Part of a small language model's weights: 10 layers, vocabulary 4096.
Each number is 200 + 20 x the weight over its row's rms, rounded and kept within 0 to 999. Layers, rows and columns count from 0. The size before them is the row's rms in percent of the matrix's.

# layer 4 MLP down, 160x448, rms 0.0571, rows 0-159, columns 160-191
101,180,219,203,214,193,175,199,213,164,202,208,187,206,195,216,225,178,239,197,206,240,177,230,243,209,221,214,190,219,208,200,197
100,207,188,163,180,236,148,191,187,209,222,186,219,209,227,206,188,227,194,169,209,207,186,188,178,159,192,187,218,231,228,164,244
123,201,206,184,222,168,224,203,222,206,203,181,209,187,189,207,207,208,192,211,185,204,206,178,186,203,162,193,190,195,194,232,192
095,202,204,191,194,207,191,202,189,204,168,179,204,230,225,184,184,218,195,195,174,216,239,184,172,178,198,197,181,204,161,185,177
095,249,201,222,235,229,192,206,213,181,207,197,187,191,234,205,220,207,192,197,209,256,196,215,201,187,213,215,207,239,202,190,192
098,218,204,259,208,186,199,219,175,221,169,216,162,182,181,181,219,221,175,187,203,208,203,198,202,184,180,199,216,211,170,186,182
139,190,178,201,186,190,207,198,192,183,214,171,233,196,210,188,237,202,192,219,207,202,197,198,187,179,169,210,211,222,190,224,161
102,179,201,183,192,210,208,204,172,192,218,190,151,227,180,237,181,199,174,192,169,206,176,151,175,201,212,208,202,208,201,203,233
098,173,202,200,202,208,230,191,158,204,170,232,204,171,220,220,202,197,219,174,179,168,200,163,170,160,213,199,202,211,179,195,184
102,217,248,203,183,225,221,201,205,179,185,209,218,192,187,185,178,225,213,186,207,209,195,208,184,191,223,177,189,196,201,188,186
100,177,233,181,195,178,238,200,192,232,206,190,183,174,191,221,187,229,172,204,177,207,227,181,205,262,186,169,214,222,210,208,183
109,190,204,195,198,195,196,204,190,198,158,214,215,190,200,202,195,207,190,205,216,194,202,159,212,184,202,198,192,219,180,180,218
101,189,185,230,210,166,213,201,182,212,234,216,172,181,201,216,214,199,204,212,209,229,184,199,190,184,239,156,198,186,185,219,192
096,265,230,194,223,235,231,166,191,197,207,194,207,224,181,167,216,189,225,187,204,211,206,219,198,184,187,194,197,186,224,217,198
092,188,189,189,189,195,198,145,210,196,202,217,142,239,178,189,195,210,175,213,196,166,174,201,210,220,217,230,206,200,202,199,194
108,215,181,204,198,232,174,186,193,170,183,248,161,197,188,195,219,206,164,227,200,203,216,228,200,212,193,204,183,190,184,236,202
102,211,177,189,203,192,220,192,183,200,235,200,177,194,217,194,176,220,213,159,203,193,202,229,220,200,212,182,207,154,238,201,208
097,200,188,169,191,220,219,181,214,214,232,210,204,205,112,182,191,198,227,223,219,198,228,168,189,186,210,179,207,207,156,219,220
099,236,233,202,224,190,195,186,219,154,228,165,247,212,192,221,210,149,215,255,199,205,187,195,189,215,178,221,205,190,190,178,186
107,193,189,202,245,209,205,173,192,196,192,212,188,205,216,182,227,201,229,207,187,232,191,227,210,183,188,217,213,219,178,189,188
099,209,178,192,198,211,182,203,207,239,195,184,174,207,214,197,191,205,197,206,169,179,213,210,224,202,228,225,188,163,189,241,213
105,192,208,215,183,187,191,186,211,156,191,176,199,174,184,211,215,182,207,189,204,161,160,185,200,182,191,199,178,185,216,172,231
108,180,163,227,188,209,225,208,205,164,245,179,192,235,256,225,181,188,202,207,182,203,214,198,202,217,202,190,182,185,213,199,167
095,179,201,171,182,191,195,197,179,213,222,186,202,229,220,206,233,191,212,208,163,172,177,180,224,237,214,207,206,214,187,215,179
100,244,208,227,195,197,208,201,160,195,186,203,201,195,213,277,183,187,215,176,216,209,201,202,207,177,217,202,207,170,172,159,226
108,226,209,182,201,165,205,213,216,208,204,193,197,182,212,214,223,194,185,187,194,200,197,187,167,214,208,180,209,175,195,201,202
102,199,223,204,220,217,218,213,203,172,180,235,220,230,211,184,192,207,193,202,200,205,193,180,172,186,191,164,202,200,210,197,224
097,193,212,179,204,176,193,208,198,218,214,233,202,181,208,196,195,208,208,182,206,165,145,163,182,227,186,234,218,189,210,188,231
098,186,196,177,206,187,180,223,220,211,230,200,160,193,193,196,217,187,246,200,183,161,228,218,192,179,187,203,167,151,172,211,152
107,197,186,208,216,199,193,175,212,217,183,221,221,175,223,197,215,213,166,171,225,216,227,198,198,207,230,189,167,189,231,202,195
094,190,202,214,219,212,166,183,179,212,184,190,211,165,217,215,181,183,208,204,217,182,203,190,203,225,203,206,202,204,207,223,189
107,219,178,213,208,186,181,214,180,208,202,204,192,218,210,208,196,168,211,218,208,208,181,233,183,214,188,190,193,179,170,192,201
102,177,198,199,163,206,236,159,223,203,204,192,200,223,198,218,200,189,218,248,211,221,236,189,177,195,190,218,193,185,209,197,195
093,201,176,222,168,197,187,208,209,172,167,219,204,223,202,213,220,182,191,195,221,244,201,196,190,154,206,225,218,219,173,163,210
110,183,190,195,207,192,135,194,221,177,245,197,175,195,206,195,211,196,172,181,192,191,226,239,207,195,195,178,166,210,227,191,188
096,209,195,194,221,204,217,204,214,179,197,199,192,206,217,210,169,269,237,179,203,220,185,191,220,205,172,167,218,218,192,201,225
096,171,196,188,222,204,218,215,172,183,240,161,224,191,187,238,216,178,233,228,204,203,202,196,217,203,199,185,193,207,211,255,210
100,189,198,203,215,212,148,203,192,198,180,195,208,181,204,227,209,165,200,178,188,225,211,165,197,176,177,227,228,203,181,175,197
099,182,191,184,203,185,216,177,208,195,202,215,190,210,177,152,192,183,197,209,194,200,162,165,205,193,178,217,212,222,206,178,209
103,203,179,168,219,185,219,195,212,189,190,200,199,187,204,211,207,204,203,201,183,223,190,195,200,210,208,185,155,206,239,214,203
102,186,198,221,213,166,182,209,187,222,197,190,204,215,188,168,229,189,195,183,246,280,205,211,190,207,201,200,201,227,189,159,152
101,215,189,168,202,209,200,193,163,214,220,204,193,192,196,194,213,216,218,163,214,188,191,223,199,195,175,222,175,217,213,156,199
105,188,200,177,169,218,209,229,214,198,196,217,198,176,172,185,193,205,190,204,238,192,206,205,181,205,206,196,179,245,184,169,228
090,202,222,189,206,196,204,188,196,200,207,176,204,196,224,238,172,176,184,197,198,202,199,212,202,210,182,198,210,198,197,214,213
098,234,194,212,200,170,226,180,199,195,171,169,217,206,194,157,255,183,206,250,171,181,200,209,210,214,219,227,189,186,191,218,216
102,233,199,186,224,159,219,213,228,206,185,194,206,196,196,183,226,188,195,218,193,193,220,208,220,218,199,223,187,217,210,192,229
099,184,165,211,185,184,173,198,204,173,211,184,236,160,202,202,205,170,221,191,206,199,217,188,203,193,220,180,178,192,185,200,200
100,242,193,218,208,201,172,229,219,193,216,221,209,212,203,210,176,218,227,196,220,181,173,196,198,174,203,197,199,186,179,206,211
113,214,191,219,165,205,183,221,181,200,234,185,210,197,222,218,200,221,238,190,209,189,227,202,208,214,171,217,218,199,199,222,207
100,212,191,182,225,216,195,216,191,223,210,228,204,220,189,176,195,191,188,205,171,171,194,198,202,209,205,158,180,192,185,211,188
100,154,229,182,194,218,187,184,215,178,206,193,228,163,194,219,200,192,222,221,188,200,188,179,214,195,197,170,196,258,179,183,246
094,226,225,210,220,184,170,246,226,240,216,200,201,169,196,195,231,197,156,237,212,213,175,234,210,196,193,205,208,201,219,191,216
097,200,190,211,200,216,216,224,188,171,176,176,223,223,188,230,206,183,165,188,191,225,218,196,202,191,191,188,193,209,217,216,208
100,200,209,201,220,198,205,235,213,224,199,218,187,211,214,204,236,205,209,173,190,212,183,190,166,197,190,207,176,203,216,190,239
097,235,234,227,206,193,210,217,193,194,245,191,225,193,195,208,204,218,179,186,193,181,203,241,204,175,205,190,188,216,195,204,212
106,184,188,176,199,194,214,185,199,217,224,174,193,185,153,210,199,227,157,181,195,178,178,221,212,204,200,159,214,215,187,207,219
099,180,204,166,175,210,176,201,204,233,203,166,186,189,184,197,213,220,172,258,195,200,188,227,204,215,190,216,221,226,190,219,202
094,189,190,234,199,220,242,215,205,205,170,230,177,228,203,218,194,171,200,206,229,221,186,207,167,178,197,197,198,159,213,190,180
097,207,232,154,236,179,229,210,195,211,201,215,208,207,175,172,157,190,210,204,204,205,209,222,231,189,211,226,196,218,165,150,219
102,209,205,197,185,211,244,167,203,179,197,213,188,177,181,172,215,209,190,188,223,204,209,218,214,224,211,192,233,174,225,165,180
105,172,163,201,214,243,212,199,210,231,212,220,208,169,178,193,186,209,179,205,196,212,227,200,215,207,237,190,239,198,150,173,204
099,174,193,161,205,209,171,219,210,217,191,194,199,223,257,187,184,203,223,198,212,244,198,156,209,218,221,189,189,171,167,224,216
097,223,192,175,177,185,192,218,179,213,237,204,207,211,191,205,192,209,193,189,185,178,187,231,206,198,209,189,215,233,178,231,193
100,199,225,229,213,206,213,196,189,194,214,239,228,183,218,221,235,180,174,213,216,200,197,194,223,200,168,200,204,168,201,190,234
108,220,212,194,202,175,220,206,227,194,190,216,211,203,166,179,176,205,266,251,203,211,220,224,252,221,192,177,213,223,198,169,179
103,208,225,205,201,174,209,205,176,163,191,194,183,231,204,194,138,207,172,164,169,204,196,205,200,172,208,198,221,223,182,214,206
094,228,201,194,232,209,196,223,224,209,176,200,192,220,198,212,204,214,202,194,206,180,199,183,166,182,204,196,177,206,231,194,202
096,207,223,221,181,218,223,182,212,212,211,216,230,151,182,182,212,193,179,164,191,203,185,173,234,195,204,206,223,173,188,232,200
094,198,183,167,224,192,233,204,209,180,192,204,198,204,176,176,199,166,189,168,229,240,200,218,206,206,197,200,222,189,226,204,212
095,184,210,203,187,226,179,243,220,217,177,214,209,214,204,189,194,224,218,250,201,194,156,206,259,182,183,209,179,203,202,174,207
094,190,208,195,220,212,187,217,225,218,191,205,191,237,162,236,188,205,205,176,203,195,199,217,254,229,198,208,180,211,173,206,216
100,191,178,228,210,221,201,223,199,217,182,193,200,215,196,208,196,193,202,162,214,220,200,175,194,185,199,203,177,159,220,173,187
092,187,193,201,156,242,162,204,180,167,228,236,187,173,216,171,211,175,179,238,198,186,207,200,184,230,197,200,215,224,160,188,189
096,215,193,220,213,172,189,182,168,205,216,193,203,181,206,231,225,223,201,201,198,204,186,169,216,237,232,209,233,204,213,202,230
100,228,231,210,218,169,210,195,187,215,223,229,181,203,194,196,215,186,210,190,192,197,193,187,214,210,198,192,207,206,212,209,237
096,232,206,217,251,189,197,194,192,184,208,181,215,221,241,213,213,189,194,198,227,186,202,211,173,184,211,177,197,210,173,214,194
103,173,198,210,184,185,222,206,194,173,210,192,178,184,208,195,192,193,197,220,194,199,179,204,185,236,216,193,203,170,228,179,204
122,168,185,200,186,198,202,200,177,196,198,221,184,175,236,197,169,184,202,188,193,186,171,233,217,184,207,233,198,206,193,231,194
094,195,205,185,205,216,182,166,163,185,183,198,176,225,175,184,220,178,231,215,192,211,212,160,240,226,206,243,210,205,201,214,235
092,209,186,216,200,204,209,188,195,203,222,209,234,198,216,187,208,211,179,217,194,200,204,210,191,228,237,233,205,197,242,227,187
101,241,236,220,207,184,174,200,215,208,210,222,234,232,210,185,207,195,182,203,175,189,194,184,191,225,213,217,206,207,192,197,168
098,204,213,202,185,189,223,196,218,218,199,165,225,243,221,221,227,192,191,197,192,205,220,151,217,159,236,206,197,226,224,203,209
101,172,225,212,167,188,181,201,211,236,183,217,195,177,240,217,163,192,200,210,178,216,198,183,212,212,216,177,204,196,159,194,240
098,248,172,209,216,225,223,193,219,183,197,223,159,219,202,196,223,202,195,196,206,210,183,226,200,184,208,184,206,194,182,167,187
093,220,227,168,221,210,192,191,170,202,191,198,176,195,199,156,197,201,179,235,198,241,186,250,208,220,198,215,177,250,218,209,182
099,199,238,189,223,210,223,192,193,222,227,182,148,189,198,201,217,241,219,203,221,189,215,229,213,199,176,190,195,175,203,218,247
100,174,183,202,201,169,194,169,203,159,206,221,207,217,170,205,178,168,182,193,217,237,201,217,176,233,197,210,179,203,217,261,181
100,226,185,201,204,209,205,171,177,173,200,176,189,200,213,214,206,187,147,169,175,189,218,189,204,199,226,176,181,175,197,207,186
103,203,211,226,170,209,210,204,201,185,209,199,204,187,222,189,200,198,171,245,163,202,216,149,221,207,212,174,198,190,188,181,212
099,204,190,246,176,183,194,200,194,237,170,183,218,183,221,192,223,224,183,193,219,192,193,211,192,186,178,222,180,202,204,235,157
100,231,205,218,224,213,186,212,160,211,160,206,176,229,170,166,200,213,162,163,182,203,192,189,194,223,212,213,205,176,166,227,174
108,211,167,211,197,200,194,203,216,220,190,173,167,187,168,174,216,195,190,215,202,176,137,244,220,210,225,195,201,196,211,196,224
098,221,155,152,209,171,212,218,168,182,221,184,172,205,186,185,191,206,195,198,215,203,196,261,217,195,214,219,169,148,211,198,170
095,204,210,173,217,194,194,205,190,177,176,221,197,207,194,202,224,185,185,200,171,180,176,199,204,199,206,200,192,156,177,171,202
102,187,198,213,168,227,222,192,191,237,161,200,184,199,222,183,208,206,214,224,203,200,221,229,200,194,203,205,205,195,194,193,251
100,208,186,190,171,217,195,159,205,156,193,224,206,195,208,136,217,208,184,168,212,153,180,228,189,220,216,200,241,220,198,166,173
097,186,221,227,157,203,211,210,191,206,208,190,175,185,168,214,206,219,197,205,206,215,205,169,215,194,210,243,234,192,202,213,230
099,182,213,177,242,192,182,220,165,176,218,200,226,205,215,213,199,229,209,174,187,245,191,197,203,223,171,231,199,192,235,197,189
096,213,216,177,193,181,218,195,211,223,208,186,164,205,173,189,163,217,241,208,193,204,181,208,210,214,198,164,183,178,201,175,191
101,215,165,166,228,195,242,207,189,211,178,205,225,191,188,195,234,196,212,209,227,192,204,221,203,232,172,172,185,217,185,193,213
106,198,193,200,185,186,183,185,215,198,208,192,208,181,202,207,180,188,197,204,211,227,206,217,195,199,211,185,195,198,217,207,202
095,195,232,176,231,218,188,175,191,214,222,182,211,178,194,195,218,202,207,241,198,191,225,213,200,203,194,194,203,203,247,199,179
097,191,227,204,188,229,201,202,212,216,231,216,166,206,184,178,152,221,203,196,228,221,199,167,213,179,206,211,191,173,208,222,219
097,179,231,179,206,197,223,188,209,197,221,174,212,218,192,219,161,229,235,205,174,191,224,191,204,196,188,187,194,213,215,196,196
098,235,178,201,203,178,231,226,189,177,180,224,201,230,217,182,216,159,198,154,179,239,180,183,237,219,205,220,237,216,212,219,215
095,190,207,199,194,176,176,184,196,223,194,200,173,185,207,207,181,185,177,216,190,226,226,209,217,206,213,193,217,196,128,191,181
104,198,200,192,198,201,187,195,230,191,147,201,204,188,191,198,214,177,174,202,196,223,215,196,192,177,200,218,226,213,197,195,242
095,198,220,183,193,201,197,193,207,173,161,203,177,201,214,179,174,186,169,222,194,185,219,180,182,206,200,191,196,157,182,195,225
095,201,185,204,187,209,168,217,192,202,261,190,203,244,244,238,189,220,202,197,185,206,222,163,228,206,201,211,186,200,182,194,194
092,196,213,177,220,216,183,203,201,188,229,217,197,206,191,199,220,240,206,217,179,268,184,200,186,222,173,190,200,220,175,209,209
101,228,173,204,194,159,225,218,224,206,225,209,130,199,212,227,202,207,209,216,217,180,175,236,186,173,204,225,196,198,197,178,227
096,191,178,242,225,213,153,207,176,201,230,246,174,225,224,220,244,218,166,230,210,187,227,191,181,199,204,221,184,205,211,189,236
104,223,197,215,192,210,170,240,182,213,186,235,208,202,213,223,174,172,173,183,184,229,194,198,207,204,203,205,212,236,189,195,183
104,172,183,213,197,204,214,192,187,223,207,218,199,218,207,182,200,185,154,184,195,237,213,180,209,189,157,182,201,220,181,191,189
099,217,197,196,207,194,208,219,195,225,220,165,243,183,214,244,198,199,219,191,213,173,152,223,169,217,200,179,198,217,199,207,186
095,189,225,194,227,197,186,191,209,241,191,203,176,218,179,183,188,191,207,202,215,202,217,188,208,206,203,215,203,226,207,164,225
101,195,208,194,212,213,189,204,221,183,203,211,240,195,228,193,188,199,220,163,180,204,203,179,192,186,191,207,212,199,197,187,181
100,205,243,207,181,219,181,214,221,162,239,183,204,206,223,183,172,236,154,203,217,199,187,207,186,226,183,198,196,221,242,222,200
104,185,206,200,176,206,198,191,210,252,203,196,201,201,215,231,216,176,184,198,202,215,208,182,188,197,201,204,208,199,225,175,183
094,194,169,198,206,229,198,168,225,222,219,199,175,216,193,189,212,202,215,187,201,179,189,194,217,204,218,220,187,199,201,208,210
092,201,199,216,198,221,200,177,191,195,198,210,198,229,172,204,193,191,239,217,194,199,220,171,224,197,254,213,178,236,190,198,194
099,185,181,172,209,212,198,194,211,224,215,191,176,196,181,210,207,186,192,201,202,204,218,203,215,201,201,160,198,228,209,222,211
099,186,210,184,204,243,212,195,191,193,227,219,196,189,206,206,185,199,188,207,222,172,184,214,155,198,188,230,174,191,208,211,237
101,224,167,172,217,181,185,204,190,183,204,209,215,210,237,197,190,180,197,167,184,202,214,168,205,178,232,231,265,215,185,223,195
100,213,212,196,214,176,202,208,208,195,157,221,177,200,214,194,206,194,198,199,176,193,192,218,200,227,191,204,212,199,215,197,205
099,182,167,188,160,201,173,210,185,203,190,183,201,199,180,209,224,188,230,193,209,199,199,170,230,168,214,198,198,216,208,187,188
098,209,193,224,195,207,252,225,210,212,189,207,175,213,178,220,156,208,162,177,228,197,235,181,167,220,197,194,211,233,242,127,198
093,196,199,219,193,213,182,178,207,231,204,195,144,201,196,162,207,209,212,223,217,164,214,167,207,197,214,191,221,196,206,217,187
101,188,196,208,210,220,186,219,229,179,201,189,179,212,174,182,191,203,200,222,175,212,227,208,147,219,203,211,178,238,210,196,189
100,212,188,197,189,202,168,206,196,213,216,204,189,189,196,219,189,194,179,200,184,173,211,193,178,176,212,192,189,207,209,191,219
100,218,197,246,209,203,169,185,215,193,224,164,211,181,210,190,208,229,194,173,168,201,210,192,204,193,208,159,169,217,246,224,214
098,251,245,194,200,211,206,205,207,223,211,206,246,188,195,168,187,182,245,198,178,221,203,157,173,189,185,232,191,177,205,212,183
107,165,176,175,205,183,186,221,215,206,193,196,217,194,215,176,185,199,205,176,170,222,181,163,173,189,200,197,210,235,188,211,209
103,184,204,185,218,195,199,144,199,185,185,164,190,211,192,238,198,208,195,176,217,222,203,162,186,208,194,183,179,185,173,199,181
095,197,191,181,220,166,206,222,199,161,170,210,175,184,193,203,211,194,193,213,180,193,229,217,252,214,203,210,178,203,198,197,212
098,208,185,232,199,189,203,192,188,224,152,227,175,177,183,191,177,195,219,214,212,195,178,212,217,259,229,176,217,222,221,191,206
102,200,228,187,183,199,200,176,216,211,213,202,205,159,241,221,186,221,177,215,207,196,171,148,184,172,195,179,177,186,209,217,183
103,235,172,217,200,218,185,200,207,213,211,209,168,204,208,222,187,205,197,197,195,201,175,199,193,192,199,150,181,207,190,208,209
099,195,232,210,187,217,211,189,173,215,217,172,173,197,236,195,203,232,251,166,199,208,213,193,179,207,212,227,184,161,217,214,187
103,197,234,188,209,221,206,181,187,205,192,225,213,180,198,199,245,158,192,205,223,194,218,215,218,196,202,193,211,209,206,202,231
102,232,190,180,207,206,197,214,222,210,181,230,206,210,229,184,208,256,190,179,181,185,221,228,182,232,234,211,190,204,200,243,167
094,203,241,219,207,186,175,179,217,201,213,164,211,186,191,194,190,217,186,207,219,180,202,179,175,189,196,228,224,192,217,189,196
096,221,230,181,193,224,205,206,205,189,207,165,218,186,215,195,200,189,206,222,225,192,224,232,195,207,230,197,204,182,186,195,189
101,207,187,199,181,197,210,196,217,175,193,195,185,217,208,195,162,185,211,216,200,229,185,166,190,176,238,215,210,184,182,205,242
093,209,195,199,201,221,214,200,215,211,193,216,214,186,185,216,186,220,236,197,226,146,235,199,203,160,193,211,184,196,178,218,198
094,217,202,193,167,185,222,206,206,199,184,216,185,198,191,196,219,190,163,205,202,249,163,221,206,196,218,221,186,189,234,183,229
096,166,170,231,201,212,231,182,191,198,178,216,224,225,194,161,207,214,191,207,223,174,195,214,211,247,249,194,192,202,190,184,211
106,227,167,192,182,200,183,189,246,165,173,198,195,220,192,187,215,170,198,222,213,210,214,190,171,202,195,211,194,219,212,208,210
096,215,214,221,213,218,165,161,209,205,194,203,202,233,239,207,190,207,195,165,198,246,209,218,202,203,187,212,193,183,153,164,221
102,218,213,224,155,199,228,198,206,171,216,188,236,141,209,193,178,190,216,221,197,204,213,222,177,181,209,174,195,161,180,177,225
090,172,189,165,214,181,195,189,206,202,182,210,219,227,239,202,216,227,211,202,217,153,209,204,215,171,204,195,235,213,154,218,197
100,179,179,187,174,237,198,190,219,248,188,209,199,238,188,239,191,206,172,175,195,201,154,214,193,236,190,211,213,213,187,219,206
096,212,181,204,190,223,221,165,192,190,190,205,176,218,207,197,198,188,216,158,181,189,191,172,182,206,243,198,213,234,220,171,211
099,199,205,156,236,189,192,200,174,205,220,225,187,226,208,194,186,222,214,213,195,202,227,194,176,232,200,202,204,231,215,243,209
102,193,207,212,185,222,193,211,191,182,203,235,201,177,205,168,186,154,221,216,190,166,170,205,190,223,174,189,188,198,164,192,199
101,209,178,196,248,222,195,185,177,194,206,194,193,191,206,218,182,177,192,163,179,188,197,188,200,196,170,179,203,175,209,201,220
095,196,214,217,240,212,195,208,212,201,177,214,196,230,221,171,190,190,219,197,221,210,208,229,178,200,202,200,192,190,225,207,208
105,194,231,194,190,240,221,186,210,193,167,230,221,205,187,216,175,232,207,215,213,176,191,214,205,180,214,143,241,156,192,193,245
100,231,208,178,210,181,226,214,197,229,204,204,229,200,196,217,208,225,204,172,196,212,198,209,206,187,190,185,194,189,207,218,170
096,178,182,215,196,231,214,206,208,203,184,176,179,210,185,165,168,202,210,185,189,223,198,190,230,232,205,190,196,196,179,185,179